Each number is 128 + 32 x the weight over its row's rms, rounded and kept within 0 to 255. Layers, rows and columns count from 0. Numbers have three digits each. The size before them is the row's rms in percent of the matrix's.

# up: layer 8 MLP up, 2048x512, rms 0.0479, rows 366-390, columns 256-383
# down: layer 8 MLP down (transposed), 2048x512, rms 0.0352, rows 366-389, columns 256-383
up366 099:136116127120137180142134155157141194074163108116129068119204159094135124106116118153106167089075078116112141112139123108096143143135162196146107187114140118113164134132132113112119088128151142167145163170158122163153115101174200105112190130145099109151159106156138159125090153090120096112155142137110157118148126139059131060129195139113172144161216124124141127073140094122103136147153
down366 094:132074120143130133099154194053170144178149105118091101092112149125150125110083173137153143094134097140057126211063055073121088162156111175149128120109081129147167123165122087100152155083143127119082137116155141147140114173068078124075130145060139102122117128155131121118108102164156067099105133148110203137138155101142106093095140134136119102114120189140124130152144158106080099107145
up367 091:155131145069071153165081200073151154132136101125121130102149159164138096123108135119173076138132144117189148150092049099205148148066121138119125165115171101128091173122104085134103171144087156113141120110133141139118142085141151105110161060153176095109140128116126163108162085111105166105094108146131156148196090150150153140207112093167094119148044163136129180148109100149115128121084
down367 093:124124116160146144101166121139116089098150144098113118133108125149155158112146142112161168063148112076123107088194153131111132154166127134092111058140075136118152090083108140086122116085162131106114158101196121107130103165079058139090142171113141143131112166124152101158088125147128118167124115088155138063079202154147151126134080087089160171082192144105127079145158196134122100181131
up368 098:127131168161067142113109165093131142131102155094076146105088169115131064116116195105144092072178166121137120117131120085143119109047194160172150121124084190157053156145161149080149173106118168148135119138133182122107085140098147137133148114067078161157089186119092123149146116131078122076120145195123183104101152131093125177185055142137111129126143158145117145090130132110140112088126
down368 095:109088132092092167148077086148075123106159102145172113121105102124068091131104078103173132165125131143153109182200156113115184152120083104079135192133115100132136088165087121177085150140111067103109161084091125181158085144131029099127128092167140105112148079222137175117154144100108112179143114131131147151169062146148142151083144103134119193099137155060086096136145084177134119088169
up369 099:112131097106143112107088168112067159139097146091199166106123101126129161118080108159110149128149094178063115123161137128109105122101094154118137112103114125200114165138068163105092115088150149175113108067133097074166151120092140161149127177077107129119131094101133110166065119117156148109118120115179166120146145113104135110135157126113184127087111073153111121080150162160123115092173
down369 101:128169118141087162140106125091116100054109181132161078168106152120159160163131168075151159126134077132160124166144127123187107147148147091130088164129120107174102183119189142120137127139117174146162174175151126137093111071119084098115138196126125126129165115116106169151089038111141069094131141117145131157124171170160113085155068153111175119153166149133116122155144129133074120164087
up370 102:115130082091156119068149135118107120107119092097152131069126126099128155060140090108154140126167096146132112124130118102120041136110148201066137100087181120116187127150110146119113111128170172106125117089182092157211195140125103135114158158061155098167114040127102130207109082106121071109186108172167175120073167126107131137117170130167092072143123085120108090097097169119098161118144
down370 100:138122168149101142166161148174148163115132140164072118116141155171096168132120162123139104104035191085074202153112119133115162148115108123147103152165148128131113121094105125105137153122134150087100243150148136154138147156120105083146143163151132119163111161154072109107130128146101123157124163139132147130133117098181083117149158122124143186177117097124166122083108074112196158072183
up371 091:131108134111161096121108206128098128073112169064154113157118081115125156177123135138169087099165113181135110084115116110175114116113181144089049115116131129111156130151145125095169136099117166150149136136126110126096157193129131141158136118106138099152119142131172122145158098120158109132040132069139099180142113143116121150087108162136106126153134185132089102119155108106124093132106
down371 091:171162055127093126146115054154207103168123098133124130140132105135149106126117163147136117194094061120151161124125105113139127164100150106114139175134114147166073102124156040112108122118182119049096147136123151134157102107190143184177121086115083187114099111081138179166109153124162119150166106195191119095102141118167165103144112137113174111128157124119084127113138110111154097139104
up372 101:159224110116119144116101135169131123116185089113134090117127133088090156096122106139122139125132142106153044081166160110082053105152132089141150098162067121138082172073166060132116088183145133168132139103094110138165158188114181097172100128166113092162131098134164131124121133183123139114093087122171170133204198152163138060118109120107153153112123144151127096119129213128174147133147
down372 108:113070155143181101161113120078128121147113127088141140130103093085047123092127103089130109156136114220079160152111123163145144094140165137086147137102145156079102122174127089167150115138135118192169138112205106120151079070108125086147209098095149122124133120165134183225147101063118124140136098110151148107111044168147127145067117143103111103102111174110132139087080081096090158127122
up373 097:109099127161124138064168107135042196110139033099099111158145134110074162092110154157117112112172186204073120104139082075096121121160181124106074135131096151114096073087103149114170137145098176162142148130144095130131090085102168147112143094145150110129148051145109123141126076140142099141113063124073126182072113116081140148108105096156118162103127102130141084070121142142129171140138
down373 094:120160156124152146100106126151136093146105182104174196184178134129176137083173101103155161086113099089155085123139156154115129072111131167119157143150114123161152171155179126136111135103143126129111061130088140070160127117129093112128134202126138113145105129155132115133128155124132168088157101134121098120140105154191191103110105106113108061182134168121069115137130146136068086204163
up374 106:160094162105150096168107123114093137071151180157076155168191112094139115180156099165107152152065144128115131098123114108137037053086157161110124115104129138137075077149124140082166136122183141138201145141136158090135161122143093147160204113159127087094168074110117067115137179154095135197084123118124138200122082163104136120136121152083119115119207157186044118100155122115111105129105
down374 105:085096127162140129146115127161162170108159133089141174137080045138211139108131083093070107115136165104078135164100089104165077156133182091187107142082099171089149103134099102213081124125135121113153154141182127141079154145123129117128108087141110102163118112125080111105180129128110150162079147123136121155149153120085097164156052114134122103103110181154163136122183120111122062187127
up375 102:116101120106049110156096129099085108132153093091160115149134091004166154088116070148163154142153117136111078101101101141090132104139124086113153128116093168073144041158084102124140075139146173167130156150159119123103120132115135141122151084106156180174151134134134160094131085121092096101176122145160125100090094144065086135060114062163122154114142111105138077117198174147069152091141
down375 102:178113167138109140082121098113126102130138140134158158133056159065140121119115140128082176117086126084149072167150141158134167191140167111120114097099116154137091075072107135143198080098072152170078123166080103140055097129130132144083138171103122129097116155203091131154124199128083047171131105123112140109083138121158173138122091108112156099123140112107103111131116115127172108095122
up376 106:147164122102145087078134085156126099142123153070142154135179146181115125194141154199145102101138120071144128119071142145151123140193131105137133145110185121135116135123099099142169111087168110211137097147082103148110130162150107179168180085182124104151161105047176123119057139131085089117122096093189132080116137060132139111136161117168115114160142133119141081128183137156123171150118
down376 108:156127124134084139125111095157052169126119112149105162129126098161098098121127138148158113123063137121154157087131139105083137159170168167148112097139096070145128106111141088161154220085128168122087164152145080113182096161103150175164111190172121161135095099094072096174146085126183092108149130133147138133103141120149111128084119094146113144122111079121126106091131153138107100124137
up377 106:082162177131166096129116154138113160124167109131114170113080078067156106145172096190146175096102114139128079146131144192148110134139148181092122143099128126075114158109120139127110134071197162145110123109173094099121101169077134194181204106160122147149196148125118102110071136126128139105148142141133160191164148184097158106098090063094099091176177149120142087131140106144153140086174
down377 094:197098136164107077181136125090084121155029097114117094132083090124124127069078053194127174096057138059161080101088133098067114118086140110101152178118114110165079095131138157170103130165128112162160141133185072145170094125138144124198171122078169171096106153080152112161140153095147164143122194091153116110189144165208155112112169129127115120111099111147143092155150121094109158133141
up378 105:119213157120118136133138164126044173094096197156083091135134097165088138169199171158181106131155183125082147164168102136136113099094133133112111105109136130127098123146138028171140120152184114112136133145124126139161132115177073153081131162087130129136102064156101121160111121159122113187116107170159118141086149133151121092043162104124131080111137138116159043148082149079138134156089
down378 104:140142170133127132096143201151179063134101128185109107077062156102133112145073148140136181104145141108109153101183117123141202126199144115157088158105103171071129132112114152100173164096166066077135155129097097126175067132141150115190108115152146133128180157133117141115136171135083130128157114159147164118144106096158156139118144141077113128140188109125096120058149115073113082149142
up379 100:138116098082080049085125147103139147085155164120153133073145149148105123148150119192121109156200173149136104130121119099098163097159165169111153127116106173133144091149089102158118082158099117190119134090074133110167144095170177166145123084148122148143136101129155165153143208142123148103125158089169139097121137104102093126129114111097126134124159142150125136064116120059155129134130
down379 102:116144164187116167165101193113165107065086115098174069121098182146077111156153139140126145113095125166115086177101159149087120137140112138179145152168089129149190164112135136119139120143167200117067103062152152109132071170129145172131105125146108144161108155110098167147106124103119082094116106123098097127123136054144100166125099172174093137123134150052070174117123116120138079104078
up380 097:136132150080063156179110062158111109122078133075097104093135092149133118104112175143086088145116145171146128099082077121161184126104167098094155143101149180096168167151130124112089099104082131151109162148089138093118088129079122103177137127122136065146132140065156109128209163128121146090127173086143094116138141112102164084144143173136141133187099150125051090169169143050102164119112
down380 093:072101153072108142074116139152118155095071129082136093119141140085131118113130143156169153114155161149092096138175105126115133137126096106125107126171124151159138113155130129139107121134079101110140139132143138087157110171116107076140140158148163120183126083156118175135093138119089181080072077191102164109123140164103123113140098168138103142150119139173168168104141173175173072153113
up381 102:151163094129100052127097136130053171165181147144133117128151113178090147153120126155118144168127155133116123148086176085216150132150112082135145131154147079162115060158121137143129144092140128143149131088151056172110152154176126201133184085114142158100068094178091172175120190103140134108112092140083115195072067203086088142135150148156163143150158052060136100110218169126091118083111
down381 100:155114161133111113131105140115101103120131127138086114127161128112142126151134119187178201103176104095159175104159139146148107111145190128112095104186130098118095120108148149159168147107142134111151116155078117160138083112114114138152084150083198118113138154059142102140113155153165091079100103180153148142139165213118138120113147110121110147119176085109103151118179118153136147073145
up382 094:126120128137061119121135134064125100105093153112124188062195168139098140138095226081131167158120144168063149123099116113132075157127113095096171119110179173100122127141085114154145124144138135142172139096155107169124186101092147134069203131111077105119126110115137090109070129105116104110140146178180078104099126138068117148142105170113118118121055124151125054067120116151120203112125
down382 091:127126091124121111095154132190110106144139103105113117131084122142187146092118119144144088098111136123161076033173131129074142132145134164130120154135099097125148116095155130171147172148102143079138147132128084081154145163125052149146060122177154197170075142139122222119214109110121114106132111092156134095142153110181177121126159116151166155172190199127200177212136116114056111070099
up383 100:180134160154139126049115146139162147139142138148149116149149171119098129160175128140152187142150128098118142119104100126145138109086130183100098138133102190119182067178142097142067066126165173134135162124128129137130110108132138156146090085090100135098073084086154174127162128066122070069131073122111137160204113122084100105125122160113060123115173113121121095091120190145122166124129
down383 101:117141168154107079115127091173157105153095114110099135124116124104149112082096091164110129083135084149093126118144087174124142067122163165116123095114085153113090047105147074164138144084116189140120158195131149137157065154139084108184129112119143108162069169132105145150138092157124120133151131150132135133105138133146172107098150123136083121139163146154139117107162097100155077186109
up384 105:200147206060101133117114118153139192103095096162125157094105142065152140179200113135152169118128116121194132159091117115103094048161065138162138195158170104131118102098142150166177107168076142132132166162085146133136146175123115150117165129141183113169122182158142131175124174125049137098199058125170099115171155166167113103178143118138188119161123139076108122135152104188119129145133
down384 111:166153124137079104141129061115130144096125101124092176157058122075141101065096130123203192146112112141137086121119135127117083095112123121127134114150068180129137145135121110131123148103160109117115113061138193094126093185065126132129068129162121116118079146119146157140120116125128095138149178103125154176121148109137125124157133099095103129131182126185148110141123096133156081112178
up385 100:161190171142112139093103068127068110137101076157071059133134162090142140078119100173128105148111149088092090170126108148113134139132161190184120174183089117182101052104124030047144135184083102181109120147120016137095155165080169125163105105089086173151122123129146142123164165141113109061131113073161124096123110103137135129121131105115084130143098101142150146135094072129149135122085
down385 099:127083120159105165130146159126122130123116133140129113118088075131158114119179153156172151199103093167181141097104105111118122125123086153124137157163075157131192168144080090135133093126142139128076085127121199097144117152174154165156162122103126146115107141106103071131157125176096117070114155109151133157145104093147172069137079137121135165208090126055166113123138153182114155117103
up386 095:155128132132125102069075125146144155144172103140123129149067119137118157094114167221126179155143162119100100164185151168180182106172089110146190107101162172126189128116138155103117104135129087155154165154150098149169111139116125150168098115178131156128124118088132104096134098147080140116162090102112190097157058122159173125147153090117162161170094122103084128109119155094111049187143
down386 098:105106138126040123136128108096111120165103154094142129158105160169162110188091125095153125088061135157110032133120060129093118120105203146141086136152101123119068161111158144150129160086125118131176125175125138169162201129137067090134132107029123155124078151133113145122124108137116165129118137079162118113135144120103093117169143117178147158089098141128085126095116154178070161156116
up387 094:198216177203125095159107098074153189080134102149122141073115172136101195142080137104123092116098134088143119134168126120084086110144046108122150123112168147102149181148129036198152126090056104084125175118129114120155128122126041067127099147150143204169059136103085176111183114161106088138117113187097119148158166118131127114104091114106096108158132144146183068135116145113079097134130
down387 100:090076153076136128142169162115144146172068085080099107109135154123149118113153072133089109079146108160106093146097113120153170139112166108126136147116068098153124073097100145036163141180183131208123132147148035093121131141124170137067117125159113088134159096230192098151054154091130160126121133108142138129123125104125101172083126127099139145127161095146080110144171133153176184099143
up388 102:138101112153103077125155134155071132158100125105089088088143078173090188131132118183137084088141143165207132137090137109098132081128208142160109193118129135162094159196100153131156176165117154119091138161104140122168143147155138092162174132068113049114102054158142130123087127167079175166152119137070142119155078104176126070110086084115125095118076154128174067146114150156062074070130
down388 103:155134116156098176130112089134143101084181155192135122162093134134166148149162179091066157097199135113122144124152032111092124108110151122111089156094082088135124138118141113098140101133168119154067157112120173087128167142119104153156107113159129076159137130134118144139143207152143190115137123093146127168092166118127100143118114126118122119107162146183159169129108168096096110165111
up389 099:107136157118105144079086143107113145142116135154116078153092138156104162191135101145150075146139183170122076102117166156129182100103161112167191146102174121123035167154177097154169145151203103109063156140072152112134123113088135079132093136071121036128093130116129116116103177150123151146191153080187173132141137145107128112111129097124144116118087152108119140114143109136144063115116
down389 103:117120098137063113176120073131195100113134121120114160090198130081088136080156151121100171131150098114104169188149118034184156128129146132113065138123108143132144087123119115148074105127152114078173085117166094150102139136110156155106114149144119143097160145167060154161128129134132159099100122159140080133076148175121121134138149185152145145089198126141120116138116160086133156134143
up390 097:097154212126154178160064174143127124106173136113143096080149099220106145132137139155135172076126077129111123111148115112110103106156089114143193134140135155092142162118127059160119160156171129128129153079054067171168117168175155151092157164127125161140176160106149121134108066164110108147103095173113101092139132182176166137091146157067195091100161114149144151128156063123194140153102